Each number is 500 + 25 x the weight over its row's rms, rounded and kept within 0 to 999. Layers, rows and columns count from 0. Numbers have three digits each. The size before them is the row's rms in percent of the matrix's.

# layer 2 MLP gate, 1216x448, rms 0.0312, rows 150-231, columns 280-335
104:526516465477464470514503538495455537531537476484521545483470505457500471508484499463514453493531513480484505492485495475478511447484503490486479549496511499433514530523
096:494479495515475494504532499488503522519489514484498463532510506509534510447549514468496556499513484534503515532493474531498507535493501517492479496543508502512504508481
098:521485545451505539532483492517531448543481488477559517460511467480510476498483537520511468504468495505461477473469525476515517500481480484477542555545512474480527506494
096:538510492528507506494486525507502479533451448487521496509471482486532478530529541516516476540480484527485509505526483559502510542478528493553530492532525518551520435526
102:513543514497524503493569491500538494473507496465501597496503497503502479524492500516493520517527516518483431458477499519460497545458544532475512511554521494469516481485
099:452485474534469513531476537491469467503484471474518485514512501480481499516497487454488495524523505496546507514463496529501495482505457501445513496459534483510457488493
101:509472522499471504520523502485485458486486464510548495512502489508484494492515506507447502542510531528474512500476486490480526496534511520505502508512489516466540527522
105:533493450510536491544481503451491565523470488499508479533488469500488485491559458512513498441507574551533496516520495505468489484494489523513483454523531522508473468461
097:504531487531446490501484493479548432487467489540535486499479497459495500553534502480525508488486525468502512450521518495534518500502486487470523503460534530501513498494
090:486488494518491475454526454534459474495494482483456504555458473494485467465520538527545514491544500512484473524529528485457502482512540503516490480519507519540523487519
097:493487468470474510519481469509476508488512503499534518555473483550509485495504523534501481467537493482536480490509467493510470495552508510476493516518480554456481510507
099:510469505524502479513486498469542503498442506474544479524504474464510556505506499476527479489506509527521467502534516516514503475533486543480558459494511513491470472513
096:512509520448475512456505489512471465495477493487484490518495519451518510509515493472489494518507480542505550478498501531487532511497485496520597516483536524521472486475
105:474515523540514503495504488518504528514510519457491441481485512496513440500473557505469563509468500517499503502501505468505539493498498496510507499482477493483518468493
103:497534449510495522477532476542514515509513548537490499432542487488477526519474519497506480469546503454466487503502522473487517476490497496494505497450530526551522481534
105:498520500517479469431478489535485499480530492477522503481461550516502422522540528498489499477508518477532515493488498464494501516533523504514519491550515497489502505522
103:488496495476524467491495489513507501479494500474522486488510473505473511503519525537534489494491534521481526504482585548535544484503487501506501484503522512498488498484
095:475509532467493495522530530507554548466522512522519493537520519492498518503470535508505543465511526552534444467511518479515500513479494529528489496451517445487528519489
106:519479488487510519546489526534534548477450475522501506500513493447486457515471532500491480493494525551494500593530521493497535527504498551511505502507491517539543472516
111:477524540483513486501516497515477480487498500533480444506505504503457496468513480498493476515521503507475535471516485517497486480545486484515496476523535483491510497554
105:495480535444505512451520486491502525537529538497513496507489473510510523526463494512543497521509493494486516467496489538485533503482534519479481467520497457497543490480
103:504483533529484519539497566489522523484507508500514466538492493474468513498547495497494502455482512507522509525493493505517494482486525506496466543467495460527485496520
097:511503508513537503476495506501521508483504466463532478508574511447506516515471496509502476472537537440492500514482501512532475511523523539503499529518498516511483484505
099:485486505521478471521497506437465414542512520505517511493544501520500457541542500548537538508511471500464469515523519509542502481478497443557486510500501504536502514491
108:528507459521530528515564562514502500479491519509503503503498459514482515499504494534508465500532448532488496493504545496541522504474509530513530465495494515495524489460
097:491471499494487459533485498451454500502483498480503492503539475484501459544525528516509466505513494541459520520513510529540486478502527503499519469496502486495482499500
102:506480502506503461506506507505529473532490468455531492522482514487478495535532494499513481497493514500465532455472495535493560486512494446497508477533458484483503499509
093:542491533469442490486465531497454484504459502463482498494470508465444477488470456457483470449530541453488551481512546495520512529512513486509509539551521502512474492550
104:500522491497486515491529508511468467524478464485493511492545507512455480472513490485493486497520441482505460489507523512481536495478486512496510475525526487524487457504
100:457476483510504494494503531495495504501521447476517507497555492476499468542506464497479518483496455507460495492502490509470522472486555522536491489519537535458508508479
104:467491531489488508516515480491499518512497498468531505471484462485529464480481520529532475483536501486480495492536507517506490500552513530510453477539488521525497501516
099:509528471515507513514523515504464519511528508521548504552511496506551475514457483508473502452489563489475482498541498493540489554529478475554497498517536531537547492513
099:503501489503509482506516488504475492521494458450478469507504473524495476464515483543495512490487533509438514522498487513486508524545465569500485501571473550484537478525
109:464498511508487509509500504518525517529513528518532460527457493466472503520501486438466501465471481473510497492534498481533556484495517499457528437506537518520487516523
097:493496438503500491474504512512497491495507517481488546527517509530454483460472496530553483484566503498450527494491489508467482478483484506541457490464498457525489506486
102:502524467523488522479497465539507502504529483521482487483518472494502509553461506521530509491475518521523539519487492489516544507485494487508482517474528482532514477490
098:513519523531467520505519479487496523474484462480494460480510542470504481529523489448521536502520517500484582475535498506469515495470515546509523490512532529499484507534
100:491520491513491533507487493496442512511484499534516525478514503522511465524515451499460497518504469467503504466522514442445483516518526494515476484548539535456532464518
105:518475466524517488513535560499480512466501504526512482483516442499506471520511523495489472492529485477518442484514512470522520472540529467527514473495504488521516432520
097:503469485511505500468512493512482474533518461492494504543543480518486464490476474472491530485484534515516482527525502477515528499541519501501543502514496548490485479480
095:502531490473477482479533514516483470501480528554543514475497518513496511476504474468470517499473494491469525525523485493503507446494492520556480522501498519472546542512
101:525480477522517482485491454514480496474489506489441528485502495418498482487489506501477514501531519471510510542474457471513533473498498522512529500477529501460507505458
098:553527450499480484530522480478517455478548507459498517503467489486492518500480511471491509484498494488482458493455469528465510471474555520489496503541534554514546454449
097:475541498492512509472524570503503518522516518488544491542537484485464501510513493492533486559538467472506505544533546489533435479514500504486490496504514473526486442517
105:463506493483518506510490474483518465489473513479486456469555495479500506508496483486494516517480507514485496522505523461508497491521528531535480489508460462491510514432
102:546456445477512515494481497526414465549459494472515499520534546470475476480500518528557560524455484527461500512476504483451518536510520564502533442495526521486524516514
102:486490478494490496503487495521524512493511483458493457529487470499490455470521496490534527485499512488516508493544559493511535474512517495504496449495538506538487486476
097:473492539530519475515495509489514495514489475508526481484509493507522497479494522446528463555532486471508503477506501455484540460506492493496547466506505539512403508492
098:507543500503518517497458521504501498450527460510511517558516545479507507523534465473486519477493487503526496530522508468500461499522540472530529524488525533526495521490
101:491498466480512490498492483488469539513502482505498465523510507466520510455546479529456534515528488480537507499508521501500445484494477520522494466524459484514502549503
100:534531529491469524446509473541506532527488481488500495478513462499515498497509531489496494511497469517540518517510520513503530493530464497529510470481546496513475463518
102:496480483494518487497476505479518503502468479502521469473521511484478525529515502509496504469478502465516491443502505480526503499519513519516482490494483488514492453497
093:465527517545517480435520509507497493525496478491543471499480502481503555474546471462523490510522503479468527502515497453507484502489522503473503564512492473494542488524
096:474490479477484482497521513487496481490516520514493492522447550532494535516515501487505496470484470532488519490511506520455469501475496493479488470482558509508460501479
098:513496457489500502500499473485523526491484490474499494518517475485467533504528492502549457512537528456467480512488509482479501475467488535454518505538497467466550459493
097:507508504496531524484520519468547458515541498511540458504477460472524447482509478481480559491431535536517486500488542507513503527509527498498514480497501453548516479486
105:521522469496516485506497493492481493488435475459514467494481480550492484510526473527508520518535516507455489510587484457476472482520514468463466530497501489519531481500
095:500481481521479491524499498496469491464559488489490487532490465449500475511485520456498501460534526473448527529472523494513482469531513491521452504489570510516555516509
095:457495484528499505467481541509486486485468492485496479549501498445520460496511458490504466477501521459512526532543535501487467491476516450515561512484469461491506519528
100:506478497513476499550517491514492468510499514493473471496508485459458486482504521517478513507474541506495518473498482507543490497474532480471509486484528494495482491525
101:513506518489513494472468497472528472522511485451451498508527510464499452453532527481462522475532511546496473441487507548523489493463505485516525527548531481509500507477
096:493495502492485508481502484522485513475527537500453536489482536506489498459495497548483519518511517505477513511540524517479530507514486449537492519504540559527506515489
099:421531519507494516489493511525502453512491478510501456476496519478499476488439469470519514499475483494551499509530490497524500504514521487486498499521501562464469519473
102:519512478527490518455508519493522481490487494495474459505478530461512493541438442483525522504507481474509539492495487518495509484509520515530533489535487490507495485507
102:494498492445488500475483497526488518476490535497521519520501508489544525457497528508473499531528493534525502457487487520540509489472500510479491472498511526477496505501
101:511506484450495490517479487514485491483570461472528448509523487486491465508534512501491508522514512473521522513474526505478513526489544557522542494475494438501518535498
099:502512548503503505494515523507523522527501514474491518546483488505507499515494485513504538480530522529528536506490533517491492518510481507483526461552531479465506498490
097:494480473523483505509528530498491478466549499463499503515497487469515517544491488497495490530496543514468497505472503518548487511551486489493513516541475478545481529490
100:521510493505488508481553495484483521530494488501500547541485478500472470520485436500507502485498528500516498511488485488467486476492486533466503476520526450540480505524
100:481536566558490516504499513527488487499512521468458535498497469474507451548501506427505483505476554466555527510497526507523488499501503492470532484514548509470524469475
099:471540516486484461502489532466471495495485510498500490500466506470504482506506515483465493514466510491522503503506476487507505476490511455466483471489500551527495496508
098:513484499515506504495537521475493500548470477479484518470545467504538467504527513483499526511505556512509524460464514462507529460503493518496531508537555528426499459483
101:478512478438503491499459546501540529516498490485499522476533468530522480471504532490507478528489534501507520525489517487478516492479486502498508499463540505488466497495
095:536486513495463477522471491524497517484515479496464499522501493503502505504473524523505449545487484519490468530492491531480471473509511504487549502473536525461503507459
097:556489535470504502498512510519534542477503473467465477500530486470544489509463551520506459478476499493499465460499472528476505515505535503504486482522478509532490499480
103:453511525548518481482483495510500518501476481503444529526503530464470456523526471483486505509458488515491518513489522459509471497513468492527487537558521508556525497507
097:518529516507517533549481496521516507501494488499512517474483526513512505479476472496529465501519504471498568527484522446484515558472518492511464447553527545511507453487
098:522536489460493464493459488560528492518506523490500487478518446532489477517503508536492470478517541529481523531517502516497499532498470516508524471498525467490490493500
104:465489463504472518496467515475458516527499453488519504530513505495489491464480463507571498487490525466507535533475515487510484500501483493488484454495512525484496470479
098:518525476518472522464468519469475486483457497483445495542484485465467449489513519516507487477484487498513482520534530537482501490497516488532480529535522505539499499455
104:520500504494527459502509467508522518482499513491519498500494498499505519490466517480470517501564510504511541495469498502533486522464503472482507479515500504541529495512
098:494484499490526529444480498468449511521485482473467470484472447525516481532504506483505518479509535502485492514499486526487460501495448451505431470518473501520495469525
# layer 2 MLP up, 1216x448, rms 0.0299, rows 150-230, columns 280-335
104:502468502496509545478502529517538555445518529556534519523515519501523533469485524538495521513489517479494474528535494509530494511514471475526537491460475482498491465506
100:531466484482523518519495505534502506450515492508478546484503498503513475468519500518510448495503509434530506507480492483507489478512487534438513501520534477502475500522
100:484490497491474528489478519509531473522513465492488506459483453487542515460497514507480475464523497472501469474483505486490439487511494492526554483528525498449484498497
097:480483484538523474536553544455524491511468512539515518517470509467516507550502553508532476472494456530516482545537475491553517490511489462495468528449488502501543507502
101:539511498482499498512523534489509505526486500493514522516478517519541523539502506491499525481481481528497510481485514508456486516463494498498475518536517499517484505520
098:491468516485540514472485473559473491497461480488469498486537491505481454469522493518522495504530524548499474530506513524485541535513510458495497493462510498517483564465
098:484493436489476500488505493584482459531529509484487522527486493489504537534488497464504495511536519532511457535504498482496516496489507536481525448484539513477456497499
104:476529469525481534472510490537460487497456526467476517492506472498474551439528495474499506516473471514524491534490498463537496531457491460509518489483485516477505470467
099:506512478556507504473503485538497482463476487519497554523500502528547516559509517491476450533510510500448508518436518519496501527533470527511540485513488532489472523473
092:490499499482478525553487512471512494505498497500495499486479479501489478505465499504476467498533464477526489475556503507507514494538492488512493485470502486500537480522
098:497511497524484489504484461555471507539525448526530493505510472473518487562494522471517506443480545489544517483514509490516506483534512489507483520545457476462482521516
101:503509511551488468518522498469485506553520450487469525493491503517490522507490491467491526492492501521520501466492545527491532499528499507529534525491501501560515484486
100:464494506510480513481519471460517479531477512524503513498505499464478473498462462515490517555472466486534530502484559496486476483537512454520513492475522507473514530518
106:491562481498524490456537507543525460479467505500530490517506541529511508478420546548500485481519529505511523472513464472458470479508483492503517498492513517475493497477
101:481507494479498499464474497522494465504518557496528512512486503496506535502517515526490498538508468510495476483503479480520518530524529486508470510482469477474474456484
104:482489481488506480490483487464499509546470500493495511497487535465473494520565540499511520528524519490528442520461488493530453495537504459520483486493525474469557507467
103:553514499493507473505500504544487540526568469481479472460508483530507498505565532510479429555512478469471521449504468473521496504535465490522463529477495517522508463481
095:487477501515511514468510498544512497468496501502510470491471505532473518489494511519503535492479504513534516506478511489501500487557509499482526507534504515533476501533
105:484495518527501498510464507509493507490515548480501527496484500524528485500504499485504504486496536539556552502510531496508462488462531482499492526550515508501503533514
107:496466533487507485524472497511455462504503512493473491451496498457461481503497480485507510536473514508494550480496513511486534522527560547475555523484489518492504485521
102:490511511550484509524496527558486509495478477531496474507518544485460499477564495474499547437474490529531506521514453483477536514562470503468475442490459506480501463509
104:492524508545500476524478508521511491487470521521507513546528477512509523538471451533506493526533518461468535499478520476473477523491473525498571526485543517481507554480
097:481484477428518516459498509513474498523539499501460479499520508478513492494514476538525506557483499480504498495452464483475495463505518494477494516492490524502493477510
100:531568517522505528461495495510530476516487501478475465517514513506501501526462467503466516523496499491519487447504487524499499519460495516460480520472492480495473528487
106:480499477464494532513463513509502503448494532503454566521526513508505496529526463474573514507475513534505504494494523483477515487501503526518511491489482473530499501456
098:510501518507522484479457503541513488440547513499496481531517481465530514512513506511506475504483457499514528510482542485474520486543503499495534429531552521547440486482
100:467505513487482492493503467523495507501491521508516462530488492457534466503498521477524513523478537506481498489521459527520507561465517496559512481473482526506458508504
093:511478482515511500488472511567530521474509475511533514442518492494449540487549499449515506516550469478475525520484490469489484522478513481514505528486428510486479490533
103:529491522464512514462524484505486551504504515470547534500502519540539517516482496526514511474522498501497552502491508498502482487509479511514515502468510537516517537512
100:529526489477507487498553480502529461515534529512517459480496533482530478468519523513519500417527499487474469543503473533502531477470496502515500497488505490485514520478
103:493480485508496500447527527455557491508473494489485534543519527493489511537467470472500567504516531449495498485472481481471499488518494539489508500526499507511525495551
101:567538485435525513528488514474489490514546493451461474511461496494464517496567477462498536501423488545544517504493476544513477473499506523475517537526491504505473491507
100:533429468468486527507479481518511503491531530466446526529509455556579521507481502501531530528495528518501516504527510459459508472492533549487480510493546458516492488469
107:491444497486515518523525526537525505477505494496536476531499502497481512509519523513464524493481494520490509465505495510505519488510485515513497461527510497498494498477
096:504515503495476529490460461551490460469472492481505539487435490533506500505514506535520518527524504491490498429495504501480489501488539526502553503539536483471497532479
101:509551505516522463534514491506476522473493484498529494507509526503486501534503479504497518514510511508494534524542515496475492522471510554491527504496515491481511500507
100:480459474462521484467489504510478520508471470491452497483478516479465521530481488514508516540532536492514505537491531497499465530485503526512527525503485514518507480485
098:506516480465495521486513533516495525473469520502495493493461527534512497507515517469505506493522501497466541478503501520450527497486494507485512516551514507534479503497
103:504502506492505493517528497488536547458484470507505531483493514495559515498484499484509553484469498517500519462501487499497489502518477542534551499458493491533487539517
093:478498520497490494529511466502511519483465467514518526515457526517448460522482531494461522480542479523477490453501475540531506466504541550539494468484453518502478492501
098:551557561477484468492520557464488506552535504491485538525505512514496486470490515522506476488500484478503505518504498465490466489483472501505480506486544448465472550487
104:514518512546489487503457510496496505464546492515453524506500503487460480501545482528529503528525517487545502482447539518508551528515469486501483492511518511523528477529
100:480461488527520492456501502538538506496498489532456491483537472500565518520528505531488487517515522484485484487504547446463441526523442519512547568443528476463500496522
096:526483515488482538477509518546493497576533482533498537525465548459542526516520466547480511502477520521483529490473528488486517529486499531516522445520523491461537481516
104:515551490470495500506507528519504493570522496495545490513499504502510554468525478477571472527481471476499498513520541526498512514505498498514497515501515475506479511496
099:451506487495490470521490512501456483482492493526522507523484531470544506492507520474509471493524483434512508470494479478506493480509462435540486492517524553511482535514
106:482500511471486476475454474529487538495530483482476505505485479467502482489500494510511462490544510537556463500499581547512502505497505479537504491479487477529421497485
100:474448445473495524497538469514450467528476496493474473524495522555455496486482477496485440509513465490454520509475460500512512504495475498493489458513544525492525524506
096:485517516465501509475551488486480494481486530487528500511488528508482493519486473524533479531510517456516475526495455528505490510504514510523494510517486483527521538498
099:482452479516504477519523520484524514475510470512540505513489439488542490455516495459489560456459498511465494477463488476533530492511537526511507473512457513457468429485
101:479470495541493494515492521480472494508505520511510482483519513458517539515532511450478485483504514481451504513543549469501466478502476512514559489456522521467535507499
097:492474563501469515521529515472506517532480478491529560501507508533494484498532487485533476508467516484493545462510516526463518501550503502492486510542510557511461502513
094:507464490493472498480521471473434539488501451501489536467517463511531473472478497490492468519546512540472489530494528463515497505517496497548488497502513494470467514516
097:495552471508488512499538550530464492508500499491542508494508509530468525490474471496512525547496497496555456464473526501478483524534494514504491469547520543496496507495
099:484532505505491463534498471520464494489500478533497488505540505496502482469490519511536525531537531473478531565496508485481473515524501500503476493477522534515470541488
099:498470521500491505471502506492528469489506468498572505499496458470550527512475480491510490504518492491535473508511485434523512520480488451493488473530504457519527450477
102:534522504521494532530520511485498527495484499535548543474515488488526494499476464470505535504491495501507478508456542489492469425486501484523506483498487544497487508515
099:506512485505496504507493499491515468524498522513496484519517492503484484510484489528501482503490479541520468453460490505473507515512497536498485560492473506546501549498
094:471494465474486483538528521513494496503512445490469468477486494486543498486479452465521495494480508475531493486510501473461508530452492448481506501521483476555484473495
098:504536504511509459530557528490490497509504480486500513458533518498504481528504472471535527496482489511528476525507480506468537487486481462490505481482472503554505499491
102:473470458510492512524503534497485552488432514547492513501540466507486540506499470519495491497480491515491514563455509503507502507486487506521493493457538533492518492485
097:492536531482448518494503493479504502532460487512495471529483524482493495459500466514479501482508500524476586481496516540511523504497443440479500506506452466494472527516
101:506515486484506478535503529469483439532488525530503517516468495483521466472525504510513487489478493491520493535466477477578479496507480483521497525485475467515493494516
100:494486515462472461511527488508531497501472528518488468472481496498493510488461512494486518488545493511514485466537484498505491515462503512533566510513460533522511499552
103:529497465548491496473512453513487500484537451484489491513526468494532515533500471499502489489496500511481490509543453502516524521489520531471468533485505537472537474488
102:474517512503478524531449497474557492491505535523485502485468466493490483533496484537497468487506546532534488497530502545523474502521505517538499461470516484512471503494
099:458532484519480483503461474494490483508487526498521532481460518480480497516516482500535461482544490520488499492503525494450539480457481516476519527476544500508501529489
099:460468523492528486513485507544458472519506504478483512466496455490512472507537531472531491530493532535522500469531511553510534492546531558498482474559491455490516507558
104:521465495527468498509494526493507493502467463491482480511518528477487470492490484486488554535486515485517513522483484456498552520510468517499486506520498508506515479531
100:530490502492501486525539506476504496497541514520507526490442543494470513532493478550496490531495509503485515497470492465512485524488484531451439494496461472496470517444
101:490555509524516507536485518478517510489491469458504447506546472509507510520514538505478504522454512519506475463479466479489526457484476485506510492509453530505491462478
098:479496526521499487487470526501536466467530461516497497453480493499515497540520548475523463541520483499511485497495494491463490479470431518495493487553467464531531507502
100:502520530491499526488468475473503487518462466510488495501513510478482532494486467470489483541499492497518518498475487467508505430530492510485539538513541496520493570475
100:491518504452482481507508518520492468509477531474490487516509467515487506536519490516456444513438518531504527466522509527518515505492496496515465486524470519488504465491
097:491482518518449510517542499501500503487486543573470531528505521521448505490490541501494509549492457469470522502464489484523555515469471487494503532484535470523516475531
100:515493464508525519489523517487467472513500545478517508487487514467507502441478504440481492507523471484481506556491548516543438494505490456466478531456450525509505520500
097:509514480527481474477516491527477500503479489478541507479516471510543489471492553525468538520518503522487499480498522497468526530467525507578484492515531465501494506501
102:524503524517479487513479502534515501507570499464496514451518511463508493523527504504526520507477511476503504511479485547485526440502548493505481473477506471487551549516
108:471496485508505508503548531498476526460487519522506503509484502478484504471500482516451481445491506513551506544511501476544449500558535536513515533508519486489492545496
098:498498511464469472495488509525518535478468534535476509511525512528514522466511450492482497490485489489503523481471521479474483508484493496471538494451549505506525481508
106:513497513482520475470524494514501504540447509529529484501495540508523526483500470452525492454507501501468518468513517485534494513516494515496509466494499519492470515508
# layer 2 MLP down (transposed), 1216x448, rms 0.028, rows 150-230, columns 280-335
103:512526486570517459498515498477492519467503499481478494525543504534487507481502501499496499457536507513486511535492515498490526546500489518493522506548513501529524510515
099:521512492545499495495485503484484478509515467459517510525512467514477511540496506493534537470498526494505494493515510477514500468529494514479486497511542460490463457525
099:461510512551448508479438475486459526482527485529488480526490503508480522488459520468479505478513518499474481471485501493516523469458518510487543490545446527446521513452
096:508527519485493461551514491544526529524537533456509492498485504510545536524493518546493482492509501496510493490508482474501479466500465476467480495511496519508487504482
103:504463470517508480477537517569533514486475531508524479545482477504499480523481497515490522474506522485491507490500538483512486505491492491486470495524470500521481499492
100:489438505520504515550513485532528457490531508493476536507517494485436526534479480492516513486499494527461504511479518545496526479526492443453480555514474494539475487467
093:532444535462513485496522517480501484519516504519482535504506505472519462481493504486521514520485571500481501483527507536527509503523517482467494500489514541535523486496
103:493515517538469511511474491544477499506509527487474490517483500476497529472519476505473485524483480536506511484507507477527565477482537520516535514529500508553550533512
101:540547490517450506489524476520559539469459538490538529503494486499525552495496499513461510492461523476517522504502534487470512452450534498503516488494513479505491477465
091:529541477453475542492500490483497465474530527491492505503497495506531557538501515491484486510492473537523501502536479489533510528515510492498525509485511472491482488504
098:489555516506545482540508488526484501473510517528475486543530508543484502537501523529491481452503495531530526500463509493506527501501469490478486480492493533485500507528
102:491489503481507531506526473492493536499488485495464518504503504500500528500494496495468482490510455485496558559501517522544528541468513526525493502525486514537518485513
101:473508498522528510483503499491533475473515480522529532513505458539507470505475515512491497540483507514519503503480534481486491498487512498513458485516467461493478500457
103:537527512498520509525510476494481511494573529522540501521466526473493508484511485485489460526504491490527556505484515485496502492547491481522552510509497502488491489529
102:520506519473482485498518502516500504493517537466481482524478495475503545485533458454504541496486513518492485477523460550518475526514472502502503479554484502500487512489
105:498515538520470522493550506486493524495497543498479473521486544495505458531504529481515479475509504483512507524469497520541486501532485503538504475471511496483494522507
102:540479482470510526460467458522492513515559449467481546485505533525505502531463471506530494519526493513514505526502496501495476508500495514462533481514499522538501547540
098:496507493504517485458533499480479483459513515463524474487524513498512471474486532488507496493490489514506474531445477510511527509502440465531446540491524485552474507516
104:457480471508510503518487510533486510520521485501508512515541511505551516467539438486495520515497470539563494515493499475504483474483458494518522462475501512498509525468
104:494517499500545482484503464498515486493478518471457485500512511525493467445481532486526458486467514529499518507469505517493529476491495498514475515476504470483564499550
102:447563453533488561466493533489520477551490501505502499439517531448473546493501504493503489457479508517535487489462503480519552495469506466511500466474491509534493456462
104:517532490490493500510486520484473448536518496521520523466485541483443462472491495507494506514482478460481494524492491526514530524494509501491496492496504480534495500526
100:499526473458484493524496497482513522500494479515481501534510500474490502464502523516525469456493506514518500493602505479515481480477477511487500536508477504521492486486
099:521509500512582491486512481492513495495500512471511511475486523484533537521534538479541506481552492480515527469507506516494501452498534565478486506513484499498472530512
106:485496523468476495525493513509461492535527476490479501484512495484526485497554513500518510494487463515455478509446490518490501528498505496454494466509467471545486515493
098:527490510521542481461454503512492529515507521488527521522514460522502488533520510529469505505480459485450541530453479500548510502485517507537494470492475460471520534469
097:464491519517496550477506457510485514500492505484492484455538488501499555511472527503488489484454526503519498504469492506487492480473534451528467515545515476511482545469
096:480476491507497508463514527549515437456490554511518494481472478491520468490514478470521490487520514486529495521512495446480489525481430482447522505524488471477491486502
099:506450484465509510517538502528511510513514512499504499466495473425534510480515508502471533512504486504491494529507491470474488536506477476494530486497485486522508514515
101:567553489490511416479496511480476522476530475517455527488481496458461508497470481527542518482470504481535518500514495543517471509523491475495473500517516536501481495493
104:508522542510496512531526517454505464515479497532508473528522545501506518539489476511505498498477522465469467507522512495460455507488436521417529551535489474534517476498
101:507496493544456558486471486455484503470518467480514513456497524506511521541467479509500529546482490503533500532515455566479505468434553477521505486526507489534501547508
100:533473549523498518553480456564531513494528502543482473470512493503475450503504476525496513520470510503497520449494493550487504505521472501485477489464488522502551496521
105:503484444499454507518471474525512487519530507487485500510475481504501495510507527469471483523546524519518490511494512495493515462523477486527513483520492484511474471534
098:575462506438500501508556455493566503479489485462533510528512513518491538513479462494515493489477472504477492478489512492505463499477471522497498517518513523481480510464
099:562506503473488510500535531496469489466546563475488493480455530524481509505488492485533510497539498531503483489478469493542520528481528517523491486534507539484536517482
100:486482487487504460490498508485472487485488480502501486484485501500531502536482497499530530479475486517502498533493492520489549489567485541535532517493516486522511504473
100:472522463495521518469482490519489555494499539491525519489447484512463533506497475510518504486524493507465512529469449475443495495498535519511513551524562545500492504529
104:528467520544540492511464526481519538484513528462512476459528465459542523504505488494456525525478439488527494557520498466517476476483521519482510461489500494516513501542
096:472518464435500519496474485487528511501537493486496514453452488495502506486512510470488546469544510485498485531497488463483520517502524491501537522480506496465536512551
100:499551451499500491537528514496465532510503509532517496455500509492503515477517516461513498480514483483535502468498451492555457463543460503482509477476449494475460567506
101:502502505514470503507505506524492504513537521501505474513495536506488548507473520514490530515539532506508474477476531523537494501518501518510522499536514491490522501512
101:504471513487510430474484467537503493511514503477451487499479467459523468508538520547493509485499507473501499453549566403506451496535468511485490526514524525466522520530
098:503501511483475533479492484555472528499521477511489508522462509496522496509536471497478488501438505505495485516472523572493500499500487527508489519521516513521516505487
102:465496483438507479440521519497511537552521491467517507509521534487462516495485497515516482530483476498552435481505526504512510490463517527534470499500477516497485492497
101:525481513494549491498511456461527489475543486499488498530520514494490485513521473471532502478538441507466490522488505553468470486492468506525496472485521497512492470489
105:493510467454460464505476499501479507490491478497524498464466527458480492467494450498506487470508477486549493509516520454495551522528513541471490560516476456518490509478
099:507479495480509468469498498497496465469510470461505494545501529474482494510501490541512483461520510506514489474505519525548514488508452504499513471542502488508507567526
096:514513513485479528488459509538457506521527496503498511532469449502527500481508507516504510468525512492511491493506476505487482499543487539508508517495518471428493510481
101:484504497508450481484467529471504526468497461521513497525488517523471485522495505477441523510517506500527515485511539525491492531487507487512488478508475519530514526554
103:502530503511493464508487472519431512509521529494490517485543504516515500533494483491495520449534510472448511527488545517478517516498494499540498478477532476471483495479
095:498471524476489490574505481486487492518482497475535502488477548501466540507513506486519515526499491488499512506480501487525473485519494546487517473470448505544488478494
097:480477431483477543489502523508536500495465496528490503460475458485538558477505469491533455493483471511491501483478504449487534489479537572512486510492501467486474520489
100:472493457458496493540477519501468496498488450503568511485527515555501512517486456515506486536500489499502483474481520550494489531498502517510462486444540528484523530498
101:508520498532490464498535499533483463456517512507509489484491493471498473537533521419501496463502500493519484551532509507486478484517523494458531503513497526497518499513
100:496505489518473475528504512507469526523489518483474465527479482499523552475537507514475545486517446498503562503496529473537492532549469502549527467493510495517500501467
100:483499454523511495503498498481556456518454470481509551484507481457486511478546490473535508518529524494477495507522578544462486517529468488493474488459521486482479524491
100:474516492499553475473485511465483453507523487524505521507507467538500500480506494518512475491494514507502500479472506408520493481488508519469477486491512512527489475548
096:488493503527484514506478548527496515519481506496527529470476498524489491491496493483527524534487508519530530499468517516525482500477494441496511492472504465515449469492
099:536498516533454512465552502462463509533525499516511456513509513486493526509473496490469517491511519491492493501557516527493546522516470478523507478512465531495500516472
100:464502503530480500492488495494473514443502517509524506475528476471507509531505494505503517501526506499487493488490538514486527528523485514483490509426501535508513497519
100:512537488505539503503507525501506477499489476517510489473516517481512481511475479491523495465505526520526518479472529467484455492474481513481473507519482487506535512538
100:529491513511502470500483524506470500513461464514459514490460511494506485503526504497505471515477530487475498540521435468496510483478500506525515512522547519518535489521
102:497469507537516441470509509515544472516542526487521484506488530474488551501480486476476495508475469533475518507516478477520471526475520528522497470506516506537534485558
105:502497443524521492521530504513514480534488457471471505518506508466529485516513494505480521517463498492497514497451519484494535461485496500471548503528488481531506521495
102:493500488521485472542485480517526513480467487540519525494501482473523497468522455503472470526496499522508448537506486514508456515535506501513532479545513491541472465493
099:470486484457489476497496517489510551533453485501501478506472452487484480544553477490523522504548503493491543511518531514447466516560506469480542501488449495473491484510
098:488465487502468489531509536470480490475547505544466508509498540502530484489479536499499540492476519521492503515531488483509522492511491492503502525501472476539501508509
102:493514537542498504523533531500455507493484496511461499495523462490473445461506490536529480490531503519510501488440501504469545491521498495511466500508536491458492469449
100:509511440504448479476513477474507481497490472485450502510504517465500510484480510459531520498528492482463498485483500491520512480513514496496491463500498499466450518489
101:482509503493525443497520536495481510486485477484518472518472511494475485478496478515503501518501507498499500484537492448504516511507480449532471455503498480503502472462
099:494513489478510467514532497501500462509504473503524512467463494483506494522525546497500495510574486488490523497542512479518500547525498504509469491504471520454506505479
099:510521537522513473478520497488479489501479517511486479517487545501531496531538500534510495487494468486467534499518507506503513467498535500488483507532504517504520520450
100:467526486520579515502467523494512487531530517462524495504511463534508527525498501517483482439458526487516526497499470574487521483497447527520511488489471457458493465536
098:512508488468487495466543527505535462486543466519477514537493527495481498510491489479518474492515473492482498488528544527500538496496475524503521472538489455465513501475
100:497549476450490503500518434495493551500485507469525501499482514490491548512493527484481490472457518515484519526507491531518465508455491502515526537464477548554534539543
097:528503485510498468528509527492537523534520518482493479517521499488510499515514495497496478539485489490499523535538479496539500506444501508563488520504466538514488490452
101:519526479502553494494493500500496543509428529495521527494527516487511524507499480511531511488479503480529471514526503506491524521470526501505472483481504533515482499505
106:483486502506517483504496479524497482523494489484492528483511536463482563505501496510462482524529540522477484507536512543524525517530491512499506488496557477480455508458
100:500441548540542503507502490515528468507449464517496524525489480505481537491545511543502527474507509491472511493503506527470490500498484500499557499502535493506523456473
102:462461494489538507516510500491492487532471493502454508495532567518527495476496492533527499450522520491465476499540526478497536531502476522463525503516521487475495469510